config = dict(
    n_head=3,
    d_mlp=256,
    vocab_size=1024,
    norm_eps=1e-06,
    positions='rope',
    init='uniform',
    init_std_qkv=0.0344,
    init_std_up=0.0344,
    init_mimetic=0.5,
    batch_tokens=[16384, 32768],
    doc_mask=True,
    train_tokens=144000000,
)
Each number is 50 + 15 x the weight over its row's rms, rounded and kept within 0 to 99. Layers, rows and columns count from 0. The size before them is the row's rms in percent of the matrix's.

# layer 16 MLP gate, 256x96, rms 0.301, rows 193-217, columns 0-95
102:54 61 61 31 75 30 59 55 51 78 38 51 60 76 45 55 57 50 32 61 53 72 51 44 49 46 56 51 31 68 48 81 39 44 25 37 42 62 59 44 64 46 50 56 79 65 45 58 52 56 50 62 50 38 61 26 38 31 21 52 68 41 68 56 48 37 34 59 71 55 57 48 38 70 80 45 68 00 38 46 35 47 58 31 10 66 30 41 61 42 63 43 60 46 53 67
098:61 47 62 57 54 76 69 41 25 35 55 61 67 74 38 49 51 42 41 65 65 55 47 56 38 89 36 72 75 73 43 29 68 53 61 58 52 67 44 58 48 44 51 20 43 61 23 52 45 47 55 48 26 60 84 78 58 58 25 49 47 43 25 44 47 56 25 24 74 68 23 61 36 65 43 33 68 50 49 65 60 42 43 52 50 61 43 36 50 33 52 67 57 34 28 63
095:74 56 64 42 47 52 61 60 78 45 49 28 32 56 27 69 50 27 49 43 54 54 37 35 32 50 67 80 55 56 49 67 39 42 66 69 73 52 53 61 39 41 64 66 51 81 37 39 37 64 46 60 56 45 42 72 00 35 44 40 41 64 56 39 67 48 44 49 52 98 62 50 49 41 47 60 49 47 36 50 61 33 24 60 35 58 64 61 60 39 61 72 53 18 60 35
098:53 84 39 38 72 53 39 47 37 44 54 49 60 68 52 41 58 61 46 63 27 49 37 21 75 48 58 50 62 28 57 49 82 46 22 44 78 31 63 39 46 54 47 54 27 68 49 70 65 44 45 57 34 32 49 30 66 34 45 56 49 28 64 61 41 63 59 52 73 31 74 23 72 11 64 62 35 60 35 40 52 64 46 53 70 49 49 42 55 62 41 53 39 26 68 20
102:51 44 46 28 39 52 45 37 48 42 39 45 41 48 59 56 76 36 62 76 38 46 36 41 34 56 57 67 70 49 31 37 49 39 28 35 35 46 50 47 66 30 62 56 77 58 51 40 21 42 52 45 85 77 34 61 43 54 42 75 71 53 25 25 43 57 52 84 45 60 23 42 70 54 60 52 46 45 35 36 30 40 76 60 50 33 51 77 64 18 58 50 59 59 17 57
092:33 33 48 58 65 43 43 67 30 77 14 56 51 58 42 65 52 64 59 35 55 48 58 53 39 40 53 75 52 41 42 66 64 83 49 45 67 77 50 45 32 64 39 20 44 53 43 27 44 59 65 39 34 24 33 44 45 57 48 42 36 78 65 57 56 45 25 37 38 42 44 43 50 52 59 31 38 78 08 32 59 43 37 62 32 56 25 74 33 56 47 48 34 35 23 52
091:53 35 62 56 77 62 23 56 65 47 52 60 51 73 38 42 53 45 34 41 54 41 62 37 44 58 46 59 57 56 51 36 48 47 65 58 62 59 72 33 39 43 42 78 50 60 22 52 56 88 42 85 79 38 36 39 53 83 43 42 49 38 71 48 80 44 66 62 45 45 43 34 40 28 31 40 70 32 64 42 43 57 84 58 54 36 38 75 42 60 60 36 37 54 76 76
107:44 80 36 40 58 41 40 56 57 50 51 50 71 55 56 84 30 62 39 24 00 29 25 47 54 48 52 25 59 42 12 43 32 68 44 44 61 52 43 42 42 43 65 53 40 43 46 59 50 60 69 54 69 42 34 58 52 57 30 45 38 63 61 45 60 56 21 46 69 76 50 31 49 43 74 47 53 35 44 63 71 44 66 61 61 86 48 49 44 18 56 65 40 45 58 51
091:51 36 55 58 52 40 76 57 47 54 31 28 57 48 42 34 59 22 63 39 74 44 75 19 68 52 40 61 70 29 77 51 52 61 45 44 59 68 10 43 41 51 42 41 44 51 49 61 41 61 56 83 57 60 48 64 71 59 39 37 54 27 60 43 52 46 55 34 62 46 79 55 65 48 68 30 33 71 43 40 27 77 74 66 52 66 45 27 47 46 64 60 74 75 68 43
102:71 65 39 71 40 50 19 22 60 62 38 89 31 53 19 64 44 70 78 38 64 48 41 34 37 79 45 65 43 37 26 26 48 38 54 66 45 63 63 65 67 40 78 63 77 25 52 66 46 64 49 63 29 58 58 55 38 45 30 30 20 26 34 61 56 53 49 55 72 34 53 42 46 60 59 47 61 60 51 46 62 64 46 49 33 45 44 50 51 46 41 62 34 66 46 44
097:44 87 48 29 36 09 52 68 31 48 48 70 51 48 51 63 24 69 61 57 38 71 55 50 60 47 42 42 41 26 50 69 47 48 53 40 62 58 69 49 40 37 53 45 31 49 23 17 44 42 43 62 29 47 13 75 30 52 27 32 50 19 41 52 42 31 34 33 25 75 59 41 59 62 45 34 44 46 57 34 37 27 33 57 64 46 57 39 62 53 54 66 46 58 54 61
091:60 53 41 50 64 28 48 52 45 35 52 52 53 82 32 43 32 72 45 70 29 35 48 69 47 48 42 32 37 44 81 48 52 71 68 56 14 43 32 32 54 33 32 47 61 52 73 52 73 58 45 64 45 76 25 32 51 56 57 74 58 39 59 67 56 49 37 59 76 28 45 30 29 73 68 14 60 48 54 55 59 46 27 46 56 46 40 50 43 41 74 78 36 48 59 29
101:68 50 82 57 42 53 46 64 53 55 58 42 49 90 76 47 56 48 66 14 29 74 15 52 62 24 57 57 27 65 41 45 79 40 37 63 43 39 38 38 63 31 77 22 50 66 76 66 44 41 57 47 51 49 56 59 68 61 43 34 43 56 62 44 47 51 58 24 57 35 58 45 51 34 55 49 44 56 61 59 73 27 46 59 39 66 54 50 38 56 77 82 65 47 59 53
105:64 58 45 48 42 40 72 46 61 79 49 69 64 52 64 58 21 48 48 61 64 66 09 67 48 40 63 44 43 30 52 40 52 61 68 65 41 62 45 43 18 38 40 43 67 58 47 41 45 61 63 50 70 41 24 57 54 52 59 68 38 21 42 52 48 77 67 60 52 24 15 37 50 51 29 60 58 45 83 49 65 79 44 49 50 65 61 67 46 82 64 69 61 32 59 45
100:33 25 45 52 31 54 26 67 61 44 61 53 40 65 57 50 62 59 60 44 36 63 33 05 38 68 65 53 45 57 78 37 77 55 63 69 46 71 76 73 39 57 34 67 38 50 52 41 55 27 55 59 37 29 29 62 60 43 40 54 76 42 58 57 07 33 49 33 48 45 48 40 59 56 65 38 54 76 33 36 43 58 54 64 53 51 55 35 38 35 61 81 50 75 32 45
100:30 78 59 57 55 53 29 66 57 46 44 52 34 36 54 65 45 21 40 44 49 50 25 60 62 48 13 19 58 47 50 45 69 53 70 51 65 27 82 44 40 32 41 56 45 54 34 57 35 54 63 48 53 41 55 31 44 54 49 59 35 52 78 57 63 47 76 49 61 38 60 29 43 58 83 55 51 51 85 32 14 57 36 70 54 43 84 36 55 35 38 29 49 66 39 52
099:65 37 54 53 54 50 37 43 70 48 59 51 55 53 31 67 44 20 41 36 84 41 60 39 52 64 59 51 48 44 41 32 43 53 34 44 59 51 36 99 32 43 68 66 39 62 39 47 74 38 90 62 40 46 48 38 58 64 46 67 56 71 34 42 35 59 38 41 31 53 91 58 57 39 74 54 49 30 69 32 37 51 29 65 42 35 47 36 36 67 66 44 55 50 76 31
100:56 66 59 49 66 36 62 75 61 49 50 33 79 54 65 52 38 60 66 48 83 39 36 39 58 66 62 59 14 48 53 49 77 50 58 59 26 62 55 89 71 41 42 44 73 50 28 46 43 27 54 39 72 81 60 33 33 64 32 70 16 41 42 45 47 40 32 44 46 37 55 45 52 53 75 68 43 71 44 57 62 69 24 51 53 46 33 38 55 55 65 51 38 40 58 66
102:61 57 49 55 39 63 74 44 59 29 63 68 43 46 66 53 36 73 40 59 35 43 67 00 48 36 59 74 42 39 21 63 12 52 54 35 61 56 55 73 42 63 52 54 37 56 73 46 34 73 56 19 48 50 30 59 48 32 33 36 45 47 43 52 38 54 46 43 46 50 50 29 62 71 20 71 43 34 46 49 38 34 37 56 51 47 35 21 75 32 38 64 52 52 45 36
104:62 70 31 39 36 33 41 69 47 46 30 17 60 67 46 63 51 56 33 81 60 67 60 73 84 65 61 42 40 53 52 54 48 54 50 39 65 56 60 56 37 51 24 47 46 27 74 41 79 57 56 58 47 59 66 61 44 68 30 34 64 47 44 40 38 45 38 65 73 35 32 37 59 55 46 60 64 57 59 73 37 48 76 86 55 63 43 42 22 59 85 50 70 32 51 45
095:64 87 56 56 53 37 33 64 52 23 58 22 41 63 29 90 48 41 50 44 51 50 40 25 60 31 33 87 56 57 33 52 49 40 37 71 36 53 47 66 65 43 37 46 54 46 70 49 62 45 43 29 34 59 58 21 51 46 43 19 36 67 56 55 51 49 54 36 60 57 65 35 75 30 66 76 41 46 56 59 59 28 35 71 46 52 60 89 47 43 64 43 58 38 61 47
105:58 67 66 50 47 72 62 53 50 57 76 32 53 52 66 49 50 27 45 37 41 32 35 26 56 60 53 43 46 49 47 57 60 32 60 06 86 34 49 42 65 40 42 55 72 39 64 46 49 73 46 56 47 52 57 65 68 13 60 40 73 34 36 34 68 33 42 54 49 20 35 55 54 56 52 77 39 38 61 42 50 24 49 88 58 54 38 54 25 50 50 48 27 25 63 51
104:29 59 40 35 23 25 55 61 55 53 65 94 46 51 80 62 29 40 76 52 47 73 53 41 67 64 56 76 62 50 59 43 72 63 71 50 28 41 38 19 46 54 57 55 58 51 56 48 73 35 38 84 57 67 54 30 34 41 33 35 54 61 45 45 54 70 48 68 65 42 53 50 99 65 57 58 46 56 44 57 51 55 42 49 50 51 52 54 44 56 34 40 33 41 79 61
100:62 36 17 42 49 54 53 74 30 60 49 33 26 63 60 52 30 66 53 55 21 78 35 34 32 60 52 53 46 36 26 32 43 29 49 57 35 49 46 19 32 48 45 44 35 49 62 25 55 53 72 37 66 61 64 67 55 47 31 51 30 71 51 52 72 60 41 63 26 43 62 34 62 69 69 77 26 38 49 23 55 51 47 69 61 68 23 44 62 30 54 49 65 60 68 47
100:35 59 42 61 70 43 55 34 48 46 46 61 36 57 48 29 36 46 57 37 09 33 27 39 34 28 47 68 50 49 67 58 55 63 75 30 48 33 63 62 62 39 39 67 66 64 42 32 38 93 56 37 46 17 52 46 43 77 57 43 55 56 44 58 41 32 50 42 22 53 33 38 52 51 58 09 48 26 55 27 49 66 48 42 54 46 70 77 63 33 39 46 46 49 77 43
# layer 16 MLP up, 256x96, rms 0.312, rows 193-216, columns 0-95
095:37 50 24 53 57 70 44 69 41 64 48 49 50 33 30 48 12 33 59 54 65 69 49 43 56 43 42 64 47 48 48 62 24 36 62 62 83 46 37 60 37 49 66 44 42 49 38 71 63 58 44 44 60 25 71 40 37 51 60 47 53 79 38 24 38 55 56 32 52 48 62 44 12 77 46 68 50 42 61 59 57 46 07 54 32 64 61 42 79 59 55 62 78 48 55 74
104:68 54 36 38 74 50 45 36 52 65 82 54 88 82 60 61 44 47 47 39 36 36 46 61 42 50 49 58 40 29 48 22 49 49 75 48 72 42 54 30 13 35 69 56 28 76 68 50 56 48 54 41 34 31 52 63 51 16 77 68 45 65 49 36 29 42 46 26 44 38 47 52 44 52 48 59 48 22 54 32 74 46 40 39 39 68 67 50 53 71 55 69 50 51 31 50
103:84 57 50 26 55 45 57 28 43 52 40 52 51 28 43 28 64 55 50 83 56 65 46 53 54 44 49 48 35 45 41 58 56 43 68 52 33 40 46 51 45 48 22 79 59 61 54 57 43 69 29 46 59 29 17 74 38 56 45 64 53 77 56 43 74 39 58 31 57 77 81 56 25 66 52 41 29 46 70 22 63 60 64 44 31 39 20 36 65 67 27 60 44 61 44 45
095:61 64 30 72 46 38 27 50 64 34 53 30 48 54 41 51 44 26 33 64 52 50 26 69 46 67 41 60 78 43 38 15 47 40 60 60 68 33 49 29 57 48 65 60 58 51 21 42 32 69 46 46 62 32 60 32 39 68 51 66 53 70 10 78 48 49 51 45 68 69 58 27 47 39 30 40 29 24 53 55 70 46 58 38 63 51 41 43 44 63 68 31 74 44 48 77
098:35 89 32 56 55 28 50 34 74 54 61 63 47 68 18 52 64 58 54 41 44 27 63 53 71 43 66 38 67 52 32 25 63 53 61 55 55 44 34 49 42 67 66 72 63 43 65 41 32 43 72 65 51 41 52 80 67 59 42 65 47 34 55 25 46 41 83 28 67 53 24 57 69 53 54 50 56 77 49 68 49 11 52 57 47 81 58 48 59 48 57 38 63 57 64 51
095:62 28 45 30 54 51 65 54 84 26 50 41 44 39 43 46 60 41 57 50 08 73 38 61 47 58 66 40 56 45 57 51 42 64 36 11 42 21 33 51 48 92 64 54 28 39 39 45 57 20 57 53 47 34 46 59 45 59 69 52 63 51 50 45 57 56 52 55 45 55 58 34 42 90 58 41 40 60 25 19 43 70 37 45 55 39 55 39 39 54 39 77 50 64 63 26
095:43 75 52 43 31 32 35 53 52 76 57 66 54 44 56 84 36 51 44 38 44 65 33 43 35 27 36 75 38 49 47 64 43 43 48 58 66 43 48 58 56 31 55 30 55 37 57 60 54 73 54 61 45 42 74 37 53 49 73 50 60 31 34 53 67 68 52 64 61 56 82 36 23 74 65 36 70 47 37 38 36 30 38 53 29 95 44 71 41 73 33 41 46 47 51 17
106:42 49 41 20 58 53 47 47 59 37 40 19 40 65 28 65 58 77 66 55 50 46 66 67 31 62 48 51 54 42 71 66 61 46 61 53 03 23 40 49 52 53 55 61 30 50 53 33 41 62 52 46 55 49 20 29 53 54 49 78 50 85 27 81 39 51 64 49 44 24 63 39 35 51 32 52 23 45 31 54 72 51 43 21 32 59 56 73 57 43 35 47 50 40 41 51
093:40 73 56 24 41 35 60 79 53 68 59 31 48 45 60 50 34 46 44 66 62 63 65 51 68 50 35 72 54 61 73 41 33 39 46 35 54 87 43 25 52 73 61 70 38 47 59 33 58 55 31 46 47 53 49 37 54 42 46 35 50 64 51 42 48 52 43 52 61 31 47 84 64 60 35 17 40 43 43 18 54 50 33 63 27 52 64 33 81 74 33 80 71 52 51 73
099:76 54 23 38 45 62 25 12 63 50 42 66 68 58 55 54 50 53 54 59 58 41 46 52 35 56 69 80 58 31 58 73 55 58 36 35 43 58 57 36 41 38 54 57 33 70 34 72 81 54 60 31 12 62 60 24 66 58 40 36 74 60 52 49 44 63 38 65 55 53 57 71 33 42 48 34 47 70 38 47 62 19 23 30 48 53 65 45 53 67 66 73 49 52 48 70
097:39 50 53 51 38 51 48 59 68 66 35 47 48 34 62 59 41 48 89 44 19 54 57 76 55 47 46 50 75 30 68 49 53 42 74 44 43 44 47 71 59 64 49 47 45 37 55 48 46 65 76 57 47 49 51 80 68 39 41 35 46 56 46 25 00 41 54 96 59 89 52 42 61 32 51 55 57 63 62 36 47 44 38 33 60 38 34 53 46 36 68 51 45 75 54 40
102:65 56 56 63 78 31 65 58 59 59 46 48 58 66 56 68 61 47 50 76 55 14 46 36 70 57 37 43 60 61 77 54 40 66 50 58 25 42 44 24 59 31 23 42 28 48 39 56 58 49 40 28 45 91 49 30 63 53 55 62 43 52 44 68 71 40 74 57 41 45 24 37 29 34 48 40 30 33 45 49 41 21 17 31 65 22 45 55 36 56 52 43 47 61 62 42
105:31 39 42 63 67 52 52 59 67 37 47 59 45 66 82 74 53 41 57 73 56 50 51 73 22 34 44 32 26 45 46 75 47 87 41 45 49 18 26 58 52 40 55 61 36 19 51 39 59 34 71 58 61 79 49 42 56 52 72 65 34 88 48 50 66 50 63 23 46 39 72 72 55 53 56 45 55 55 38 64 43 33 61 58 41 70 39 53 49 67 40 56 31 43 65 68
094:48 62 59 48 63 24 75 72 42 49 23 59 68 38 44 52 64 36 45 43 56 50 42 58 48 76 66 50 54 60 63 55 66 33 49 54 51 55 58 82 31 44 25 38 63 67 31 44 58 52 47 91 24 44 70 37 54 55 38 39 49 50 17 58 47 12 54 43 58 52 35 57 63 37 48 52 75 47 75 45 65 58 45 25 43 73 24 71 63 51 59 87 55 59 55 57
093:24 64 48 57 30 60 10 66 42 66 43 59 58 46 49 52 63 68 58 37 63 46 49 66 37 39 25 68 27 42 36 59 49 63 69 25 41 35 36 58 52 76 29 60 48 50 31 62 76 41 37 41 66 22 40 45 51 41 15 43 36 71 69 57 46 67 67 19 86 44 73 43 56 58 58 25 63 55 45 50 32 71 44 52 47 56 40 67 64 55 53 55 50 60 69 60
099:64 46 81 55 59 43 48 52 33 32 45 48 22 30 65 52 43 19 37 60 34 73 44 51 68 22 46 62 54 68 57 51 50 35 52 52 69 51 49 28 92 78 35 46 46 83 40 30 34 45 59 17 38 56 32 62 57 65 25 53 43 46 31 56 46 42 57 60 40 52 59 51 13 46 41 43 49 61 47 37 81 61 40 48 34 72 54 47 38 56 38 55 53 73 68 48
098:73 19 64 65 59 40 44 52 61 44 50 54 54 68 18 50 58 72 25 68 43 56 57 54 49 51 31 37 52 61 37 51 41 35 53 52 60 42 27 55 74 49 15 24 71 53 58 46 41 56 81 48 66 38 67 20 46 76 45 84 75 41 58 49 55 52 68 75 58 54 62 84 47 71 50 34 65 55 26 54 65 57 29 67 31 49 36 42 46 49 70 46 52 40 48 52
099:54 64 40 69 75 24 40 42 53 51 63 45 39 40 21 61 53 55 67 70 28 77 50 46 43 72 29 65 52 48 54 79 87 40 40 55 51 53 38 42 51 36 68 46 60 64 41 59 54 57 38 43 50 41 51 42 34 37 32 61 50 56 64 12 30 55 30 65 50 56 73 43 67 85 34 48 40 51 53 62 59 60 42 45 61 44 50 48 43 61 99 37 51 45 62 64
105:56 42 36 45 23 54 40 74 39 42 70 63 67 47 66 58 61 39 27 49 55 46 55 36 58 46 55 68 29 39 32 37 54 51 62 34 65 23 42 97 69 52 62 60 33 45 54 45 47 48 35 51 47 35 50 50 42 34 35 64 54 19 39 34 37 59 50 75 37 37 29 53 80 67 55 77 49 10 67 59 61 54 48 36 46 31 36 28 70 45 36 34 76 61 60 42
120:40 42 37 44 58 44 38 29 40 72 59 72 57 45 81 54 57 52 71 45 40 32 72 56 68 74 49 40 26 48 61 70 44 39 82 70 55 52 52 62 55 34 70 56 29 44 54 38 34 54 45 61 24 28 14 31 60 34 61 69 67 25 73 54 55 53 59 71 36 56 53 72 53 58 24 53 52 54 26 50 64 79 81 61 42 47 45 50 73 44 40 57 48 44 30 37
102:43 26 68 53 58 48 43 65 45 29 19 78 63 57 77 55 42 57 47 64 65 69 64 69 38 53 60 47 39 62 25 55 46 26 46 54 41 68 72 37 34 26 24 69 43 67 60 56 66 61 31 84 70 51 46 55 39 44 68 49 59 47 65 42 39 25 66 25 69 48 49 61 46 50 39 67 28 48 18 33 48 23 50 45 36 57 22 34 43 32 52 56 59 66 44 39
098:35 39 51 45 48 53 41 61 39 44 68 71 40 49 35 41 69 51 80 37 57 70 66 53 53 54 15 65 61 69 49 51 57 37 54 68 59 46 57 63 43 52 33 49 50 31 54 32 67 65 66 71 37 49 32 81 62 71 27 49 48 49 42 62 27 69 41 52 24 08 54 56 49 56 18 61 43 33 50 65 52 66 38 28 48 26 52 48 68 28 83 60 42 40 55 79
098:52 44 58 64 21 45 50 26 54 42 40 64 41 48 46 36 22 33 42 27 74 52 43 86 78 24 37 39 60 71 42 07 82 35 37 54 59 68 69 55 39 57 69 47 39 57 24 46 54 46 67 52 63 57 52 55 41 38 57 44 83 63 65 56 52 45 61 59 62 64 23 54 56 62 48 52 49 51 47 65 62 39 75 57 33 70 50 45 40 52 48 84 24 50 53 43
107:48 46 53 53 80 32 58 03 54 29 65 39 29 49 49 51 40 44 63 44 31 67 55 66 17 67 56 50 40 59 39 48 41 18 61 60 63 55 53 14 48 25 54 75 16 64 61 45 34 56 31 53 52 51 27 49 64 68 58 73 37 58 73 52 40 61 57 66 41 81 57 53 49 66 72 63 61 40 47 58 51 39 46 46 74 56 69 37 68 52 43 51 43 47 30 44
# layer 16 MLP down (transposed), 256x96, rms 0.306, rows 193-216, columns 0-95
097:53 29 45 60 60 51 32 57 66 36 31 45 65 58 47 32 43 38 28 42 58 77 35 61 46 37 62 49 32 39 69 54 79 51 22 52 47 33 64 58 52 43 56 47 61 77 46 69 58 33 59 49 49 44 55 28 45 80 46 66 47 36 70 58 59 67 87 56 63 68 39 34 63 50 68 69 96 47 45 46 30 70 39 71 44 65 55 62 31 57 54 13 45 37 41 61
100:32 48 56 53 70 38 42 83 20 25 45 52 58 74 55 53 58 61 41 43 49 28 28 66 44 48 25 50 71 51 63 43 44 35 64 53 45 38 37 64 55 53 67 60 49 74 65 36 41 53 52 46 42 75 55 32 21 69 20 56 38 71 32 83 45 38 51 35 50 43 60 48 45 36 54 27 69 43 45 71 48 48 51 41 56 64 30 51 35 62 58 49 28 43 00 42
108:66 37 66 43 23 50 80 38 31 48 36 28 67 29 38 66 37 58 44 63 38 50 55 58 32 66 41 40 49 38 58 66 32 60 52 41 61 17 41 52 62 51 60 46 55 41 76 46 42 56 25 10 46 46 44 60 42 70 38 52 48 67 62 36 37 42 55 50 64 78 41 89 71 42 42 47 36 10 51 37 73 40 52 73 33 55 54 43 41 26 24 45 56 55 56 55
100:67 29 48 48 66 67 72 22 56 50 41 42 48 43 39 35 24 51 49 42 73 33 68 69 55 41 56 78 77 59 23 60 18 38 58 51 46 61 31 67 90 64 69 62 67 57 34 60 36 34 49 44 54 56 48 58 54 48 69 50 46 38 24 56 39 41 62 55 37 53 61 65 39 69 67 69 61 45 30 70 48 35 31 62 54 41 74 39 35 34 52 75 53 52 47 15
100:34 45 22 39 50 27 41 65 42 43 49 38 45 55 31 38 39 60 52 65 54 61 29 69 52 44 13 44 61 46 44 29 58 49 40 38 47 31 49 54 67 62 54 62 32 41 70 39 46 60 61 36 52 80 44 58 41 62 59 51 46 39 56 67 34 78 42 64 76 52 75 38 87 51 47 74 72 30 09 61 53 49 38 41 58 25 40 52 55 63 10 35 36 39 46 52
091:41 55 45 34 19 30 44 61 57 50 48 48 47 33 68 66 46 50 52 37 45 64 73 55 39 41 79 59 39 47 66 69 75 44 36 29 66 45 62 60 51 14 41 67 44 32 55 42 38 72 50 38 22 50 58 36 69 93 54 49 52 63 53 56 20 54 38 70 29 47 69 66 48 56 44 40 60 50 52 62 48 64 18 43 29 41 66 52 85 57 29 69 44 56 28 47
098:31 37 57 77 60 50 55 55 49 55 75 37 84 50 34 37 51 49 65 66 74 43 48 65 61 53 45 34 68 54 47 47 52 51 38 55 34 84 45 47 48 43 35 69 26 49 43 61 56 63 55 45 50 64 55 40 40 63 36 15 38 45 63 57 58 37 43 69 44 26 60 60 34 24 55 53 54 27 18 48 70 51 15 70 53 44 81 84 39 53 52 59 12 40 58 58
107:55 43 48 15 53 56 46 41 60 48 53 50 29 40 27 39 90 36 50 38 49 49 56 48 52 43 39 51 36 38 49 39 58 62 29 57 76 37 39 49 40 81 51 27 42 74 61 44 44 34 61 49 65 60 38 47 65 47 66 08 64 66 15 40 41 40 70 43 45 49 62 59 52 45 71 58 32 65 50 51 21 55 65 99 45 53 42 59 34 49 52 41 27 43 65 59
096:34 31 45 39 39 56 45 71 51 43 55 26 49 72 40 14 86 60 26 53 39 61 79 47 71 40 49 46 32 70 29 48 40 41 26 56 46 38 38 48 54 42 43 22 57 32 61 40 66 10 51 55 35 43 27 28 41 36 27 47 49 25 35 60 53 42 44 50 40 43 45 65 28 77 58 49 43 36 39 72 43 44 54 87 42 61 68 51 42 47 53 57 33 58 42 37
102:45 54 75 47 52 48 52 46 35 33 88 75 39 55 37 83 44 84 38 63 76 28 42 61 78 61 47 44 36 53 63 61 34 33 35 24 45 32 56 63 61 69 61 50 44 55 54 70 65 95 54 46 34 52 49 67 58 40 27 61 35 55 49 42 68 31 50 46 33 49 53 37 32 63 54 36 39 32 65 60 57 65 40 33 47 63 61 85 35 45 52 63 55 41 53 64
092:27 51 49 65 72 52 44 48 36 48 64 49 44 61 56 55 40 48 76 27 74 31 58 54 59 38 54 58 48 73 57 79 58 62 58 32 35 67 65 47 50 56 55 64 65 35 60 46 69 58 58 64 62 39 34 56 51 64 62 54 45 50 63 38 53 50 45 35 37 09 45 38 45 70 74 13 54 26 53 59 54 79 68 00 35 45 60 56 40 32 36 40 51 45 36 24
103:60 32 67 32 39 62 50 45 57 53 69 90 55 34 67 23 60 55 53 48 28 30 74 53 67 59 58 30 53 46 61 23 58 68 38 41 55 61 59 50 55 60 62 68 65 57 28 60 34 59 62 32 44 48 67 56 49 56 54 37 60 50 70 14 36 30 73 41 57 67 63 61 64 41 50 44 35 48 28 24 53 42 69 42 50 49 80 52 52 79 30 63 43 50 84 76
103:64 68 64 49 67 35 56 45 57 64 84 57 33 64 66 64 42 34 44 56 64 51 62 53 56 42 20 64 39 52 33 69 27 66 47 46 66 39 43 62 53 69 31 60 26 54 55 67 57 04 39 50 49 58 76 41 81 48 31 50 60 44 50 71 41 50 75 42 36 53 47 47 58 65 53 80 27 49 65 47 87 67 52 65 49 16 47 47 47 55 38 34 57 43 30 36
098:40 45 54 72 39 56 71 45 59 30 07 50 63 36 72 21 41 39 69 62 63 51 43 57 45 55 78 53 32 46 59 38 62 24 36 73 67 58 37 61 28 51 45 36 49 34 15 50 62 61 45 41 50 67 60 51 80 64 93 68 46 38 43 54 40 44 76 53 40 63 48 41 53 41 27 47 49 34 49 52 68 51 81 69 38 74 51 45 32 59 42 59 45 43 64 61
105:49 71 63 48 72 32 38 52 27 43 21 70 67 15 49 83 29 67 52 35 79 44 59 63 48 42 46 47 50 38 56 31 40 62 52 54 45 81 65 55 58 46 38 39 54 67 85 37 60 63 38 46 51 51 43 29 56 47 79 43 36 73 45 49 68 61 57 40 23 70 49 66 47 40 51 27 32 40 35 45 61 43 57 34 51 25 43 69 34 82 60 60 30 44 45 50
101:66 68 20 56 30 46 31 58 64 76 36 33 31 39 61 50 48 84 40 59 66 30 22 62 58 41 53 41 72 47 70 49 57 62 65 64 31 38 50 59 69 73 14 26 57 53 66 46 52 47 53 53 37 56 43 53 53 38 60 39 41 53 53 38 37 55 13 40 71 40 60 47 66 81 80 63 56 54 60 47 62 47 46 12 54 38 59 26 51 56 38 64 70 42 58 50
097:40 50 33 14 74 35 50 60 39 54 57 51 63 40 40 32 39 45 38 63 30 53 65 59 68 29 61 35 45 50 61 57 34 22 33 40 44 31 44 64 73 66 47 45 74 48 63 41 54 13 47 38 74 25 61 51 67 69 42 85 48 45 14 66 73 48 45 45 73 46 59 48 36 51 62 39 78 62 53 72 38 59 58 42 18 37 59 52 70 43 55 43 51 38 58 56
093:74 59 65 51 61 41 66 61 44 29 86 67 39 50 42 64 37 63 38 61 20 47 30 59 70 50 71 50 55 39 57 55 60 49 39 61 54 45 51 49 46 59 73 53 52 41 46 59 38 54 53 46 73 47 38 51 05 51 62 44 43 47 53 53 52 48 48 43 43 45 80 66 73 65 32 32 32 80 71 21 33 58 49 10 51 38 72 53 65 35 63 56 57 35 84 68
101:22 33 42 59 54 56 44 47 30 15 70 60 67 29 67 49 59 41 49 43 41 59 62 48 62 44 49 52 23 50 35 51 57 41 56 60 40 34 81 38 73 50 20 58 63 65 34 66 43 53 46 70 35 37 40 50 55 23 41 53 72 22 65 30 34 43 49 59 54 36 51 63 38 70 82 58 59 36 38 59 18 50 57 53 87 47 43 38 31 62 51 33 55 70 38 78
115:41 62 71 56 58 45 75 07 25 33 57 50 54 39 54 67 72 73 77 57 14 43 58 34 46 66 61 47 33 29 56 33 76 54 62 36 56 54 28 50 61 40 54 30 78 59 56 48 49 52 41 45 50 55 67 34 63 60 67 46 78 26 50 64 47 85 36 55 65 53 33 56 65 35 67 49 49 49 51 83 60 64 78 50 55 49 44 62 48 51 54 29 54 56 63 38
105:61 40 58 53 28 49 70 50 23 75 45 65 43 50 46 63 39 55 83 54 33 56 52 66 60 75 65 49 55 21 45 35 40 54 18 28 42 81 43 61 47 54 68 58 79 64 52 49 52 52 56 62 40 52 44 30 53 55 58 79 75 53 42 50 58 37 37 46 61 44 40 30 45 48 31 01 39 54 25 59 74 57 46 25 35 50 45 44 46 22 51 39 52 56 75 39
100:72 53 33 52 28 59 25 46 35 38 69 31 31 24 69 59 19 50 39 81 50 44 69 58 44 35 62 51 33 44 38 76 63 61 32 48 39 35 54 52 41 61 58 61 41 29 18 57 53 53 30 36 54 73 78 42 69 49 40 19 46 45 73 33 38 52 63 43 59 46 64 54 42 49 47 66 51 42 49 86 65 55 47 44 37 44 53 33 50 47 82 48 52 47 26 19
101:44 44 52 50 84 65 48 30 64 33 61 57 50 43 57 62 44 70 42 63 46 33 76 62 46 52 78 51 65 49 27 69 46 35 41 51 61 70 27 23 59 45 88 39 58 64 31 53 48 66 42 48 47 33 65 90 41 52 39 69 49 55 13 73 40 51 40 48 39 58 60 64 41 51 81 26 31 55 28 62 74 47 39 43 46 51 47 60 61 65 37 64 72 34 45 52
105:42 76 44 55 67 65 63 41 95 50 31 34 44 38 49 22 38 58 56 48 69 55 48 27 75 40 89 44 53 57 74 43 63 59 76 65 61 50 51 50 41 58 43 83 46 07 38 56 68 54 40 40 61 60 44 79 54 49 41 53 31 66 50 30 47 62 80 55 58 62 38 29 53 50 65 58 78 44 55 34 39 40 45 61 56 51 67 48 33 62 61 57 34 49 49 49